From a checkpoint of a small transformer trained on Wikipedia.
Size: 13 layers, width 384, MLP 1536 squared ReLU, 23.5M parameters.
Architecture: LayerNorm before each block, no biases in attention or MLP, untied embeddings.
Training: a variant of Muon for these matrices, 350M tokens.
Each number is 128 + 32 x the weight over its row's rms, rounded and kept within 0 to 255. Layers, rows and columns count from 0. The size above them is the row's rms in percent of the matrix's.

# layer 3 MLP up, 1536x384, rms 0.0807, rows 1373-1441, columns 240-287
size [105  98 103  97 101 104 103  97  98 100 101 100 105  95 100 105 102 101 100  94  90  99  89 105 105  90 110  94  96 102  95 100 107 100  99  91  99 103  95  96  95  90 105  98 101 100  95 113  98  96 105 108 101  95  94 100 106 100 111  90  97  93 107  99  99 104  97 104  90]
[[131 165 104 155  57 134 148 148 136 191 102 128 145 149 125 122  32 137 182  61 122 108 100 158 124 174 116  38 148 217  88  82 134 153 116 135 124 133 109 142  76 141 111 146 143 120 148 128]
 [133 160 163 143 115 126 180  90 188 136 120 148 113 148 147 111 131  82 129 153 110 166 148 130  83 144 153 113  64 161  74 127  99 193 166 148  57 152 126 191 111 121 128 117 208 118  86 144]
 [157 123 125 133  96 156 133 196 135 109 136 150 122 184  94 143 125 138 136 135 122 127 125  48 110 160 185  87 135 112 146 100 138  61 160 121 143 189 123 127 145 127 158  16 126 178 157 149]
 [110 174 114 128 144 156 101  98 136 160 126 113 143 133  55 114 165 145 175 136  90  58 108 161 136 129  77 131 148 117 119  92 121 144  99 106 141 147 193 127 101  86 113 107 160 125 143  48]
 [115 157 117 110 163 138 154 113 227  94 100  90 151 123  95 101 146 167 137 141 109 153  96 187 198 175 154 110 106 160 148 101  77 111  97 110 103 115 154 143 140 199 134 160 163 156 138  97]
 [157 137 130 101 160 154 183 128 155 148 121 128 100 123 150 125 124  92 144  88 140 154 141 141  98 101 136 146  96 178 165 160  38  84 157 159  66 213  92 130 182 116 104 156 132 112 102  93]
 [110 116 136 107  88 155 153 155  92 120 161 120 108  97 136 150  63 117 110  84 120 127  92 116 181 117 115 108 108 152  67  92 116  90  92  88 124  77 191 127 115 138 131 139 128 168 119 145]
 [126 160 131 113 122 128 127 146 110 167 159 135 123 156 110 161 183 156 128  94 166 183 133 176 167 193 165 165 107 166 157 142 148 117 132 118 137 121 162 130 123 158 172 106 159 116 125 125]
 [154 138 144 138 135 113 144 149 127 114 158 122 133 155 113  89 143 136 101  86 151 100 115 116 192  79 105  90 124 178 125 163 119  98  95 165 111 161 153 114 113 138 108 120 103 155 105  70]
 [210  98 169 103  92 162  95 139  93 157 105  92 131 157 131 130 131 208 137 163 140 115  76  48 142 128 151 155 156 115  65 126 151 125  62 135 134 207 127 180 135 167 133  91 168 140 138 121]
 [150  58 143 109 127 127  91 156 153 159 131 155 143 142 124  63 102 128 151  88 107 145  96 124 198 124 106 161 143  76 173  98 219 156  78 105 150 125 152 138 139 148 147  63 160 150 137 143]
 [137 154 147  82  69 150  74 154 105 101 106 111  84 118  73 129 134 108 172 120  99 114 119  94 115 119 162 162 111 100 136 171 114  78  77 125 160 131 125  85 109 184 214 106 157 164  99 133]
 [ 80 138 154 155  92 143 115 104  95 136 142 114 153 128 123  94 164 170 119 112 177 135  65 109 150 139 171  94 108 111 112 145 113 145 122  69  96 108 147 170 123 115 114 125 162 136 105 220]
 [143  73 108  91  92 151 110  63 152 162 137 103 134 110  90 106 126 111 132 144 149 126 145  88 134  57  84 168 131 134 146 147 182  88 110  83 149 140  88 155 141 113 130 164  69 127 141 142]
 [127 147 129 119 156 167  80 121  65 206 126 180 123 151  84 131 114  97 172 126 144 109 122 180  82 124 105 134 151 121 134 143 163 142 101  93 109 146 148 195 182 143  93 118  73  83  93  50]
 [118  96 129 150 108 119  86  96 122  98 148  78 114 124  72 129 127  47 177 125 155 105  86 108 107 132 123 121 131 141 171 104 119 137 112  92 131 171  76 148 159  71 176 178 110 121 158 145]
 [ 98 149 119 108 153  95 140 116 128 193 194 122  87  87 146  80 151  47 107  71 187 163 182  79 108  70 170 100 124 115 125 112 130 140  78 117 165 138 146  98 153 158 107 136 115 163  76 138]
 [ 97 115 112 159 134 132 159 121  97  92 127 156 198  81 140 145 156 135 100 138 103  94 117  89 133 151 110 156 121 115 156 129  94 153 158 154 178 177 113  99  93 160  87  85 129 102 162 164]
 [172 112  82 125  98 135 172 122 129 162 145 145 120 212  99 154 188 138  94 131 164 128 147 116 145 199 139  95 153 134 124  53 154 132 136 115 128 161 111 124 156 104 141  78 147 105  80 112]
 [128  73 104 124 143 103 123  81 147 137  95 112 161 110 132 152  64  72 139 137 169 113 147 152 146 141 126 155 131 166  72 171 173 155 119  50  99  85 171  96 126 120 166 129 166 143 165 135]
 [138 158 158 131  76 128 116 178  83 111 187 133 148 164 149  85 134  85 146 164 105 101  80 107 173 198 136 134 115  73 107  89 202 159 125 181 111 131 168  96 117 147 158 176 158 133 145  84]
 [104 123 115  99 142 124  94  34 152 123 127 151 172 132 102 157 102 124 121 139 110 166 106 170 165 153 156 105 116  60 181 171 103  80 181 132 150 135 120 137  93 147  91 127 139  70 146 116]
 [119 143 118 111 101 191 103  99 136 127  98  99 122 122 165  98 156 116 125 151 142 120 103 153 145 105 136 130  89  59 151 135  93 137 163 114 133 142 126  90 136 143 149 104 161 126 115 113]
 [122 136 125 105  94 107  69  89 110 189 147 130  93  97  84 113 100  93 143 148 122  95 146 112 127  80  61  89 161 124 127  94 131 133  90 118 142 137 105 131  97 129 132 158 168  80 151 150]
 [116 138 115 137  98 130 116  78 144 131 136 125 157 193  63 136 127  49 115 146 121 137  86 124 127 154 149  88  97 131 157 144 193 138 119 128  84 150  78 110 165 140  99 164 163 102 153 125]
 [163  26 122 102 111  87 147 208 106 179  90 157  91 146 133 158  83 111 109 132 162 135  78 125 149 157 116 116 130  85 138 148 153 132 166 137 103  39 108 109 108 137  81  74 197  98 113 150]
 [131 175  90 154 148 108 161 107 129  53 182 183 116 182  97 109 120 148 157  87 149 185 127 122 115 150 126 146  91 106 154 178 126  65 127 120 177 117 144 150  54 113  96 146 161  98 174  89]
 [139 124 137 145 201 135  79 127 184  96 139  52 119 157 168  99 150  74  77 168  97 132 157  92 135 123 133 130 187 155  94 114 162 172 150  83  98 103  92 141 138 110  72 140 142 123  79 150]
 [125  82  69 152 140  71  93 155 167 179 130 101  68  73 144 117 135 177 104 149 135 166 148 196 100 144 154  92 125 132  89 105 141  93 108 166 133 136 187 121 178 139 147 107 157 130  73  99]
 [123  92 125 129 132 115 134 138 172 131  65 114  95 113  90 160 133 146 135 116 133 166 126  95 105 100 139 158 128 129 162 118  99 222 104  75 119 164 101 152 108 158 163 122  91 129  84 153]
 [174 146 106 138 181  67 168 125 147  64 136 113 126 153 179  75 153 168 139 152 130 172 183 158 146 202 114  89 141 113 150 137 122 115 166 134 138 163 153 130 146 149  93 147 194 134 166 164]
 [105 178 138 137  86 131 137 148 133 126 100  86 138 142 133 127 129 164  92 116 152 157 147 119 180 107 184  98 130 152 100 129 134 120 135  70 118  78 114 149 102 166 138 123 171 128 122 160]
 [136  64 171  52 126 138 150 139 148 169 114  99 144 159  97  61  94 130 146 216 148 124 185 164 157  93 142 121 109 184  33 145 122 113 113 165 129 147 108 142 188 177 158 144 128 127  66 154]
 [ 65 184 102 126 146 161 122 201 146  94 126 132 126 136 132 117 222 152 117  60 145 119 176 127 118 130 186 110 150 165 126 167 115 115 127 150 128 176 118 149 118 126 169 127 160 113  73 129]
 [ 71  95 119 107 128 107 173 102 100 137 138  53 126  96 145 114 146 165 123 141 181 154 180  83 140 136  90 108 147 110 214 161 135 109 127 123 117 121 132  44 170 124 114 150 114  84 141 206]
 [101  89 180 129 148 190 196  97 146  73 135 130  66 140 112 186  55 114 146 116 158 120 136  84 132 128 175 152 139 136 176 170  94 144 102 174 160 108 123 140 101  95 139 123 100  84 108  91]
 [113 136  73  96 103 121 176 158 109 145 137 168 127 173  85  98  81 134  91 118 108 136 107 152 159 117  82 168  96 103 109 112 121 101 134 134 163 133 139 130  88 167 133 172 121 129 158 155]
 [124 123 150 150 165 110 171 147 163 151  82 132 149  84 111 141 169 139 137 109 115 138  82 142 124 128 175 158  91 133  87 178 140 165 134 176  82 114 142 170 152 114 145 141 116  94 101 106]
 [127 129 192 130 139 149 168  87 159 150 115 122 124 202 129  95 165  83 170 161 161 134 143 121 149 137 166 168 131 167 152 146 182 162 174 147  91 130  81 105 160 119 107 134  90 111 195 107]
 [125 142 121 134 118 157 117 135 140  92 147 183 125 110  90 117 204 102 123 103 118 120  71 126 151 128 126  90 164 114 162  86 140 156 136  19 133 113 129  85 118 171 113  85  59 163 176 188]
 [109 167  94 152 114 126 132 133 176 108 121  94 136  95 125 153 105  88   6 108 153 173 171 125  70 148  77 108 116  68  77  91 137 103 142 173 116 190 127 168  97 110 149 116 156 142 102 133]
 [100 100 214 119 102 191 169 126 127 145  81 143  85 122 143 152 134 158 151 148 151 120 131 149 116 182 132 109 152 103 113 128 148 186 133 106 112 147  47 135 112 127 194  69 116 121 153 123]
 [127 130 147 150 123 160 179 150  85 155 117 123 102 176 115  88 126 132 124 136 146 151 128 122 100  90 144 170 129 103 105 118 112  57 145  56 101 175 161 111 160  98 130  85 146 116 163 128]
 [ 31 111  92 156 102 141 131 109 126 136  95 141 151 116 157 145 112 167 139 131 115 190  87 161 103  97 165 132 164 127 122 138 154 141 106 138 135 188  58 145 136 107  91 133 135 117 116 207]
 [158 152 105  87 152 154 151 122  92 144 119  54 136  59  80 152 128 132 177 196 108 134  76 167 108 121 105 129 178 160  65 180  68 140 112  82 166  72  75 160 187 171 109 125 118 105 145 142]
 [ 87 151 169 152 136 144 120 117 113 164  93 135 124 150 110 144 137 185 218 113 135  59 119 119 101 130  73 103 147 111 128 119 132 171 105 111 119 141 121 143 169 145 126 115 104 222 127 122]
 [103 111 134 161 151  78 109 100 168  57 116 162 152 144  82 115 167  92 141  70  84 157 165 140 196  62 144  91 172 131 121 116 104 136  85 112 207 143 105 100 134 133 152 176 137 128  89 161]
 [ 98 138 110 133  81 126 145 152 143 108 155  56 170 165 144 111 130 147 162 120 141 139 155 107 155 158 119 132 174  86 166 200 177  71 108 191 131 106  57 171 107 162 101 108 126 103  73 127]
 [155 134 110 113 112 129  82 161 116 147 128 167 128  77 132 109 113  59  75 177 188  93  79 153 177 155 110 120 109 111 176 145 140  95 120  79  64 153 185 139 121 165 127 146 162 126 100 150]
 [122 112 130 126 101 194 112 178 137  93  92 146 106 107 151  98 119  92 107 142 145  88 112 112 182  92 107 149 170 125  65 114 103  59 129 180  73 142 134 159 160 104 137  66 182 138 119 150]
 [121 146 187 161 119 156 172 102 121 104 117 164 142 160 128 117 161 101 139 148  82  70 129  87 189 165 114 151  99 178  91 102 134 124 123 102  84 135 142 210 123 101 110 102 126 106 183 125]
 [ 93 101 125 172  87 112 104 136 199 128 162  97 176 119 135 148 137 143 141 137 135 123  90 127 165 163 115 139 155 161 130  87 148 128 147 129  75 148 113 135 175 148 128 170 113 100 131 166]
 [ 94 170 116 103 156 128 171 103  96 157 120 135 143 196 134 128 117 167 124  92 165 183  97  55 176 103 166 127 126 175 139 135 138 136 170 121 142  99 147 181 130 109  58 130 154 112 127  94]
 [100 164 112 152 137 155 161 114 144 140 125  67 145 167 136 140 164 116 160 143 153 152 101 152 135 122 101 111 131 119 123 131 149  87 167  99  90  89 138 135 112 109 135 125 110 220 128 160]
 [147 145 155 155 182 163 121 144 129 154 147 156 115 111 178 180 176 118 166  89 122 134  84 100 143 151 111 191 124 174 141 128  74 134 136 132 183 157 129 126 167  49 115 121 132 102 156 104]
 [ 99 112 130 152 165  67 186 129 161 160 105 159 151 134 127 163 174  83 169 125 146 155 139 109 122 151 147 159 122 172 167 197 117 114 111 139 101 100 157 124 171 169 142 114 120 145 159 109]
 [141  98 125 132 177 137 124 179 136 164 172 182 163 110 103  73 112  60  99 111 145 103 145  71 167  91 149 127 107 103 144 162 124 143  74  74 146 182  88  67 141 177 157 143 115  60 158 160]
 [175 118 115 116 138  68  69 159 116  56 172 112 124  95 133 126 176  67  88 147 159  83  78 117 139 116 152 148 127 138 160 129 171 127  87  89 107 127 164 109  75  63 150 129 119 125 115 123]
 [226 152 146 106 141 185 161 109  97 132 113 149 121 183 127 108 155 121 130  96  91 146 111 103 159  69  96 157 139 153 131 134 186 140  95 146 148 172 139 139 145 126 142 148 158 135 108 120]
 [113  81 138 114 120 160 178  94 113 178 118 123 127 141 113  88 146 104 107 109 145 171 152 148 121 105 125 107 146 144  99 200 111 115 103 149 150 123 137 138 160 136 188 107 151 103  86  67]
 [ 76 115  99  78 139  93 132 148 132 159  93 153 165 149 160  86 129 113 119 125 129 108  83 106 136 119 138 122  83 155  62 160 173 130  92 117 100 149 144 144  75 142  95 137 127 109 122 125]
 [119  94 109 144 111 130 191 108 137 112 172 126 108 124 149 137  99 143 165 114 156 107 133 120 115 137  84 127 125  46 114 152  98 142  93 132 148 197 132 110  99 167 162 115 152  85 119  80]
 [169 147 126 151 137  99 140  96 126 116  64 144 148 127 163 105 155 166 117  70 124 158 119 117 157 121 210 149 109 122 144 136 118 148  79 134  89 148 148 140 109 158  96  99 206 168 172 111]
 [129 106 154 138  95 144 126 144 139 114 137 115 125  76 169 149 107 166 143 141 114 130  94 109 142 203  94 177  99 124 144 146 167 159 123 137  57 161 108 157 120 187 138  43 128 112  86 153]
 [ 67 121 158 136 137  68 122 138  90 175 132 112 125 119 120  99 179 123 125 131  86 146 123  76 141 130 143 115 111 127 137 160 117 158 138 129 152 117 121 108  98 106 132 160 144 107 135  92]
 [ 81 117 188 117  79 153 119 119 138  58 137 167 133 168 144 148 168 205 123 143 127 147 120 160  72  95 161 126 165  94 161 131 153 184 104 201  93 107 127 158  80 121  83 105 190  96 170 155]
 [190 159  89 148 143  73 111 134 149 128 148 123 118 172 160  79 154 152 130 137 134 122 117 141 127 196 124 152 105 169 168 164 142 145 164  98 141 122 123 156 142 172 167 120 119 179 143 115]
 [169 144 120  86 132 116 123  75 154 122  96  99 117 105 177 159 127 131  92  70 125 130 129 113 182 141  81 123 136 139  74 185 145 141 150 116 139 135 176 131 141 143 128 129 110  89 114 189]
 [110 136 116 107  97 165 142 152 129 123 168 109 132 133 118 127  96 168  55 153 173 109  97  75 143 124 108 144 153 134 168 127 143 121 122 131 169  96 115 128 120  85 152 151 110 190 132  82]]
# layer 3 MLP down (transposed), 1536x384, rms 0.0765, rows 1373-1441, columns 240-287
size [100  98 102  96  94 103  98 101 100 101 101 102 106  96 102 106 104  98  98  98  95 100  95 107 106  96 105  98  95 100  95 100 106 101 103  94 105 100  96  96  94  93 104  98 101 101  98 107 103  97  99 101 100  94  97  97 103 105 106  95  98  95  95 100  97  99  96 104  90]
[[134 114  93 182 158 191 143 161 180 144 106 138 118 108 133 117 153 164 172 155 109 108 144 115 108 169  80 114 142 173 135 114 150 189 100  92 174  97 158 158  76 195 104 138 135 163 146 144]
 [144  86 124 138 144 132 151 142 140 141 188 131  49 157 156 131 161 107 124 159 112 117 151 117  93 161 140 150 144 101 204 136 129 116 138 164 171  91 172 128 121 137 173 108  98 164 114 140]
 [ 95 185 142 147  98 169 125 167 141 123  93 140 115 152 133 102 145 113 100 117 125 169 159 136  99 175 185  76 177  92 149 185 117 148  94 112  95 154 121 152  98 158 119 118  85  70 108 100]
 [109  99 140 115  93 201 139 127 145 110 134  92 221 202  86 107 157 115  83  85 153 105 134  87  96 146 124 131 154 131 195  65 152 174 128 143 128 155 128 145 113 107 141 134 118 157  71 110]
 [107  68 176 106 109 136 155 192 127 153 107 122  94 161 133 101 137  85 183  65  96 132 124  81 100 170 160 183 110 162 121  86  95 138 113 195 173 127 115 105  77 140 160  95  69 152 144 125]
 [145 137  51 143 105 133 150 136  85 131  99 139 141 208 119 128  92 145 139 165 167  88 110 142 119 156 153 165 140 135 185 115 153 143 117 147 145 181 168 148 128  80 152 108 157 106 111 127]
 [108  95 110  91 164 105  74 142 209 100 114 153 137 116 130  88  89 138 146 133 117 107  79 134 135 186 115 124 140  99 109  89 193  87 138 138 133 155 170 159 132 135 164 111 115 148 137 123]
 [142 125 126 142 120 141 131 148 135  96 137 110  84  65 129 108 102  90 159 138  99 141  70 124 127 113 171 132  70 119 129 129 100 118  78 128 138 124 152 130 165 145 172 144  99 134 161 104]
 [163 106 126 125 112 117 123 156 153 132 130  97  80 128 113  77 200 123 136 226  96 103  91 131  28  77 107 127 158 166 137 102 145  91 127 100 124 154 148 137 143 136 154  66 135 145  86 136]
 [145 134 159 125 175  85 144 147 143  91 113 158 196 191 131  83 101 122 102  89  90  89 136  98 152 140 154 146 115 129 137 119 138 143 160  94  97  44 123 162 107 120 167 150 115 170 143 138]
 [157 122 139  95 153  80 147 164 105 101  85 139 124 150 116 159 149 171  62  95 120 113  70 109 114 137  73 156  64 116 159 119 142 131 126 136 147 112 118 123 109 117 164 113 122 141 132 116]
 [112 107 120 115 101 141  91 104 168  85  84 163  92 102 128 145  82 131 187 104  97 116  99  94  96 177 130 202 111 144 135 152 110 108 103 115 137 134 137 141 148 134 128  90 104 147  66 149]
 [133  90 158 125 169 132  99  99 158 140 172 153  99  61 132 157 157 196  87  74 137 168 164  73  94 116 160 139 155 116 178 164 131 123  67 133 123 114  82 143  72 104  92 208 152 146 139 103]
 [175 139 144 161 131 132 132 136 209 103 172 131 171  76 154  71 118 104 126 122 120 106 171 155 107 128 137 154 187 203 142  92 147 117 129  92 113 157 144 146  87 129 108 116 130 146  96  71]
 [108 126 117  48 127 171  95 100 148 109 157 114  44 167 159 129 120  99  76 112 193 181 149  45 110 153 116 142 103 134 165 113 164 121 114 167  90 179 102 159  66 138  76 190 133 160 105 126]
 [131 147 136 109 120 117 123  94 122 137 147 140  61 134 129 181 167 158 130 145 160 198 177 129 115 102 133 165  97 113  76 146 188 178 137 124  67 128 139  95 133 138  53 120 120 181 187  91]
 [136 154 146 126 127 130 128 108 153 139 114 159 104 111 109 121 123  76 138 169 158  92 153 133  94 156 134 109 116 156 105 163 114 117 154 118 119 183 187 135  88 120  87 136 145  95 100  99]
 [149 116 146 150  92 104 140 132 171 161  31  97 199  86 140  85 106 125 170  98 126 127 117 165 138 198 158 118 135  95 149  49 168 127 166 120 135 117  90 164 154 111  83  84 138 148 184 101]
 [120 100 107 178 153 102 104  95 141 175 152 105 204  88 105 187 106  95  79  89 133 103 187  49  95 146 145 156 174 158  98  91 100 139 172 104 139  91 118  97  96 110 148 109 131 144 115  98]
 [161 108 107  77  71 138 169 156 174 101 130  67 121  86 142 100 133 151 155 195  93 144 162 119 135 154 106 113 122 138 108 146 194 158 159 123 115  79 150 156 153 114 171 125 100 115 129  94]
 [205  72 183 112 150  90 152 142 158 162 137  76  72 167 104 151  79 139 102 106 126  97  66 114 133 134 110 193  99  62 158  92 110 137 128 208 109 129 150 123 103 124 144 132 137 104 135 157]
 [129  40 163 144  75 132 137  63 159 121 196 167 191  85 117 163  98 109 119 140 112 116  99 108 103  71 107 210 124 134  91 126  89 120 139  96 183 115 132 111 139 101 136 141  40 136 122 111]
 [124 108 129 111 120 161 176 139  91 104 154 123  97 118 113 161 148  97 144  91 154 165 152 104 165  98  78 112 117  78 141 130 155 125 122 162 149 131 145 162 129 147  95 101  68 169 109 111]
 [ 75 168 141 141  99  98  79 134 105 127 132 158 173 106 158  56  69 123 155 154 113 142 143 135 116 108  81 120 178 170  99 127  86 139 115 144 163 149  79 142  92 146 134 117 140 158 111  64]
 [ 79 157 153  50  91 160  71  80  88 159 149 136 131 122 104 128 114 178 162 129 157 163 127  97 144 134  67 109 144 131  89 163 160 191 111  78 101 186 202 125 116  78 136  73 108 143 139 139]
 [203  28 138 142 129  78 110  96 153 140  74 136  97 173 148 175 115 147 133  94 177 117 152 153 116 164 106 131 139 101 130 117 125 168 146 130 136  99 160 100 121 121 108  90 174 101 114 165]
 [ 79 136  91  93 112 101 102  80 175 125 131 156  87 130 142 135 109 158  98 169 194 155 101 171 152 158 128 131 108 147 157 120 101 104  96  81 154 139 174  75 104 158 178 107  82 171 164 118]
 [ 99 127 136  77 118 135  92 131 157 103 118 112 144 111  82 138  99  93 115 112  92 124 177 120 113 106 118 101 111 150 157 135  81 136 100 160 161 139 153 121 137 152  79 134 101 148  51  80]
 [141 124 148 101 124 178 163 119 120 134 122 133 113 111 131 117 145 123 124 111 132  55  80  99 108 151 138  97  80 143 103 106 138 143 106 137 110  78 135 138 138 155 132 173  82 138 113 185]
 [174  79 122 106 145 146 164 122 135  90 109 107 156 139 164  92 141 153 112 139 108 132 129 123 114 102 117 120 124 129 121 112 147 112 110 144 106 151  83 138 174  99 156 126 148 116 173 200]
 [113 171 118 157 118 172  96 121 128  86 140 107 132 127 139  96  84 101 119 126 107  89 114  57 120 181 165 151 145 142 141 155  83  84 132 109 120 192 188 127 161 149 172 147 122  93 115 137]
 [171 121 116 148 143 165 193 145  85 137 180 136 166 117 111 136 139  75 100 176 155 126 121 132 118 137 144 183 149 142  89 101 130  93 119  64 157 158  83 112 133 113 181 150 140 115 122 126]
 [105 135 101 154 158  85 124 109 119 126 130 127 110 221 126 176 100 114 130 158 152 135  62 151  90 114 144 119  74 188 104 141 180 135 157  61 173  98 151 141 129 140 116 147 157 112 117 148]
 [112 106 133 157 173 124 116 174 139  88 145 136 132 132 139 139 182 110  82 104  93 154  94 143 128 140 127  58 138 158  99  95 173 132 113 175 143  69 147 171  84  36 151 212 110 162  63 177]
 [105 140 165  80 129 150  81 139 115 113 133 100 149  90 176 104  93  99 137 161 125  55 142 122  97 161 129  87 118 183  97 170 123  97 111  96 114 100  96 104 133 144  63 109 156  17 137 150]
 [147 120 138  90 149 146 111  98 165 140  78 178 157 108  98 109  72 159 212  53 164 111 182 112 193 158 137 116 101  84  79 120 130 130 147 149 163 127 128 110  69  91  98 139  94  66 123 114]
 [115  98 104 149 191 104 141 121 144 161  85  71 112 141 167  98  56 129  96 123 129 156  43 108 118 102 130 120 153 138  86  62  97 142 149 142 109 155 173 121 201 152 127 140 118 152 225 162]
 [125 115 133 123 210 101 189 119  58 130 134 114 144 175 126 125 132 119 173 162 141 140  88 151  86 148  97 125 149  76 131 157 127 136 124 180 124  42  94 126 127 104 166  98 109 198 118 149]
 [118 113 130  29 152 166 118 129 104 149 185 209 126 140 183 156 142  90 153 120  94  84 125  79  88 126 103 164 121 106  77  81 124 132 154 128 140 180 146 169 115 201 109 129 142 117 136  76]
 [140 105  72 113  88 124 167 202 158 155 136 140 111 113  99 133 118 142  91  69 133 148 157  53 148 140 110 127 138  87 145 120 144 118 100 106 119 130 116  59 103 182  68 140  91 142  84  46]
 [127 165 109 123  90 147 134 145 161 131 148  85 112  47 147 140 161 140 112 113 103  79 143 142 111 131  79  80 113  91 158 148 146  86 129 133 145 121 183 103 202 120 165 142 151 117 111 123]
 [109  97 145  82 135 176 180 134 133 146 135 155 117  80 111 174 128 188  80  81  71 120 146 109 118 142  83 123 152 124 110  97 104 166 134 131 107 122 135 134 112 115 125 175 140 116 104  80]
 [154 100 183 119  97  44 111 155 124 147 104 104  67 175 104 114 191 108 186 164 175 186  68 109 124  89 146  71  96 119 173 119 187 122 129 122 116  55 152 114 126  85 112  93 113 178 116 193]
 [ 69 215 106 111 123 122 157 108  82 138  72 119  92 211 150 208  82 100 118 110  82 133 156 139 158 126 124 112  76 142 166 105 126 132 109 102 159 146 118 139  81 142 117 163  93 142 117 139]
 [137  87  88  29 135 156 113 154 159 169 110 117 157  67  74  98 134  95 128 202  95 114  90  94 135 137 170 101 127 150 135 120 124  91 111 145 136  76 103 143 109 171  97 151 150  56 139 135]
 [103  83 120 165 102  90  98 166 155 140 131 188 102 153 149 150 169 159 151 111  67 209 121 217 117 158 138 112  68  73 111 136 104 112 176 173  77  97 112 145  87 164  71  98 139  79 134 107]
 [106 115 162 105 100 107 137 176 131  95 109 139 133 127 111 148 149 126 121 110  72 123  99 122 165  96 153 102 158 113 153  94  93 112 145 135 132 127 147  61 141 135 139 172  71 158  85 150]
 [121 121 160 134 133 187 141 193 136 112 113 109  75 160 149 140 122 109  87 136 160 118  82 104 104 110 203 146 104 142 136 105 142  91 127 141 102 125 152  76 163 194 121  84 123 150 144 140]
 [176 139 132  55 103 120  45 175 151  86 134 135 118 187 145 113 134 149 151 160 165 144  63  74 112 177  95 128 143  85 149 185 145 118 113 103 131 144 156 103 164 116 133 136 144 113  43 138]
 [ 66 148 142 109 173 108 107  68 133  89  79 128  95  75  75 121 125 175 129 100  79 121 116 178 110 174 160 141 104  97 141  85 148 154 137 129 107 130 183 123 136 161 142 127 124 119 110 146]
 [129 132 145  72 147  77 110 140 129 130 195 153 151 107 144 209 112 118 122 169  77 164 159 103 142 205 127 122 118 155 163  88 125 156 111 134 136 143 199 131 130 138  83 140 103 181 137 138]
 [ 88  80 179 125  97 151 215  86 167 100 166 139 102  90 176 102 158 110  88 107 102 112 104 147  74 110 135 143 134 120 213 129 175 146 148 162 137 117 129 115  79  96 146 129 184 125 179  70]
 [115 108 122 117 128 114 144 150 100 140 157 126 112  85 191 135  77 124 156 108 177 103 147  83  58 108 109  98 118 155 118 112 108 180 101 110  60 174 180 133 116 163 103  75 140 156 107 142]
 [ 57 169  66 116  92 153  77 129 157 139  82 115 113 152 134 158 113 119 170 136 118 130 135  91 162 147 144 138  86 129 127 112 179 125 119  91 157 122 124 161  94 102 127 158  98 190 109 143]
 [121 106  85 140 126 147 113 132 190 169  85 143  85 137 113 153 145 161 144 120 154  60 126 111  94 133 118 191 117 111 101 137 171 133 125 137 174 135  81 136 148 120 107 128 160 150 177 121]
 [105 157 149 155 110  57 150 139 157 120 131 163 131  89 116 111 101 116 164 164 156 164 158 132 165 176 137 116 109 186 123 177 137 108 136 148 145 112 120 144  96 115  99 164 140 166 142  98]
 [128 176 139 100  99 135 161 184 147 132  90 181 151 186 129  94 122 144 174 114 114 151 159 102 140  95 184 134 113 114 148  58 199 170 205 108  83 141 122 114 133 189 178 137 185 149 141 153]
 [106 156 124 157 109 120 111 106 102 103 155 195 143 114 111 110 135 141 129 111 191 102  75 179 146 162 194  89  86  90 118 147 120 127 143  79 126 149 154 137 129  96 181 100  92 172 167 180]
 [166 175 129 136 110 176 149  56 144 120 113 126  96 119 125 130 115  94  90 117 138 160 141 173  74 170  89  61 122 104 111  87 116 130 135 124 121 126 128 166 123  76 132 120 106 133 159 139]
 [146 107 135 136 165  75  90  54 116 146 101 124  96 110 115  70 138 173 144 100 138 101 177  70 137  96  72 125 150  80 136 155 205 153 135 193  86 107 167 110 140 100 193 125 122 129  95 116]
 [130 109 113 119 167  94 128 125 127 116 102 117 124 101  97 170  88 112  98 103  98 106 108  79  92 125 160 114  47 167 161 133 179 141  66 163  94  99 106 153 177 133  74  96 146  69 120 123]
 [100  67  83 138 122 143 100 150 131 136 137 108 158 171 148 113 204 135 175 115 136 123 157 112 112 149 131 103 135  80  82 141 158 151 155  79  99 174 127  76 168 127 170 171 103 102  75  97]
 [124  62 179  97 186 112 126 126 125 111 110 105  56 118 143 111 153 128  88 146 194 164 118  77 134 118 159 151  90 160 166 135 107  81 107 118 187 116  72 126 131 126 101 114 129  88  81 127]
 [144 149  58 131 159 171 115 192 105 122 144 153 172 150 113 194 142 134 135 121  74 183 144  91 130 189 123 163 166 142 190 111 138 185 106 142 157 117 127 140 126 122 155  56  42 121 125  87]
 [104 155 141 119 120 146  98 114 120 163 146  70 171 130 102  97 143 147 142  77 110 151 159 100  99 169  79 155 144 126 135 107 100 147 167 126 135  38  99 203 113 130 119 121 122 127 124  96]
 [ 69 164 165 127 102 148 153 154 129 178 141 154 152 133 128 119  80 162 174 107 127 110 166 139 156 147 166 150 135  99 161 130 117 145 127 175  62 163 105 117 119 115 158 119 117 101  84  82]
 [100  81 148  89 128 142  97  98 123  74 144  93 118  97 107 161 109 146  90 109 113 128  95 142 105 103  77 181 122  71 168 117 160  99 132 103 159  97  97 102 160 110 115  81 160 125 123  69]
 [108 119 177 123 173 107 138  86 121 163  99 202 110 118 134 130 105 152 156  79 130 155 131 169  86 112 139 197 103 115  78 146 180  83 178 111 146 122 123 114 118  98 134 104 137 149 136  97]
 [ 64 109  90 107  97 162 103 165  82 153 169 165  90 154 147  96 130 137 114 168  40 107 138 120 132 106 104 126  90 169 172 126 156 143 170 114 160 118 157 108  92 101 142  85 120 134 132 120]]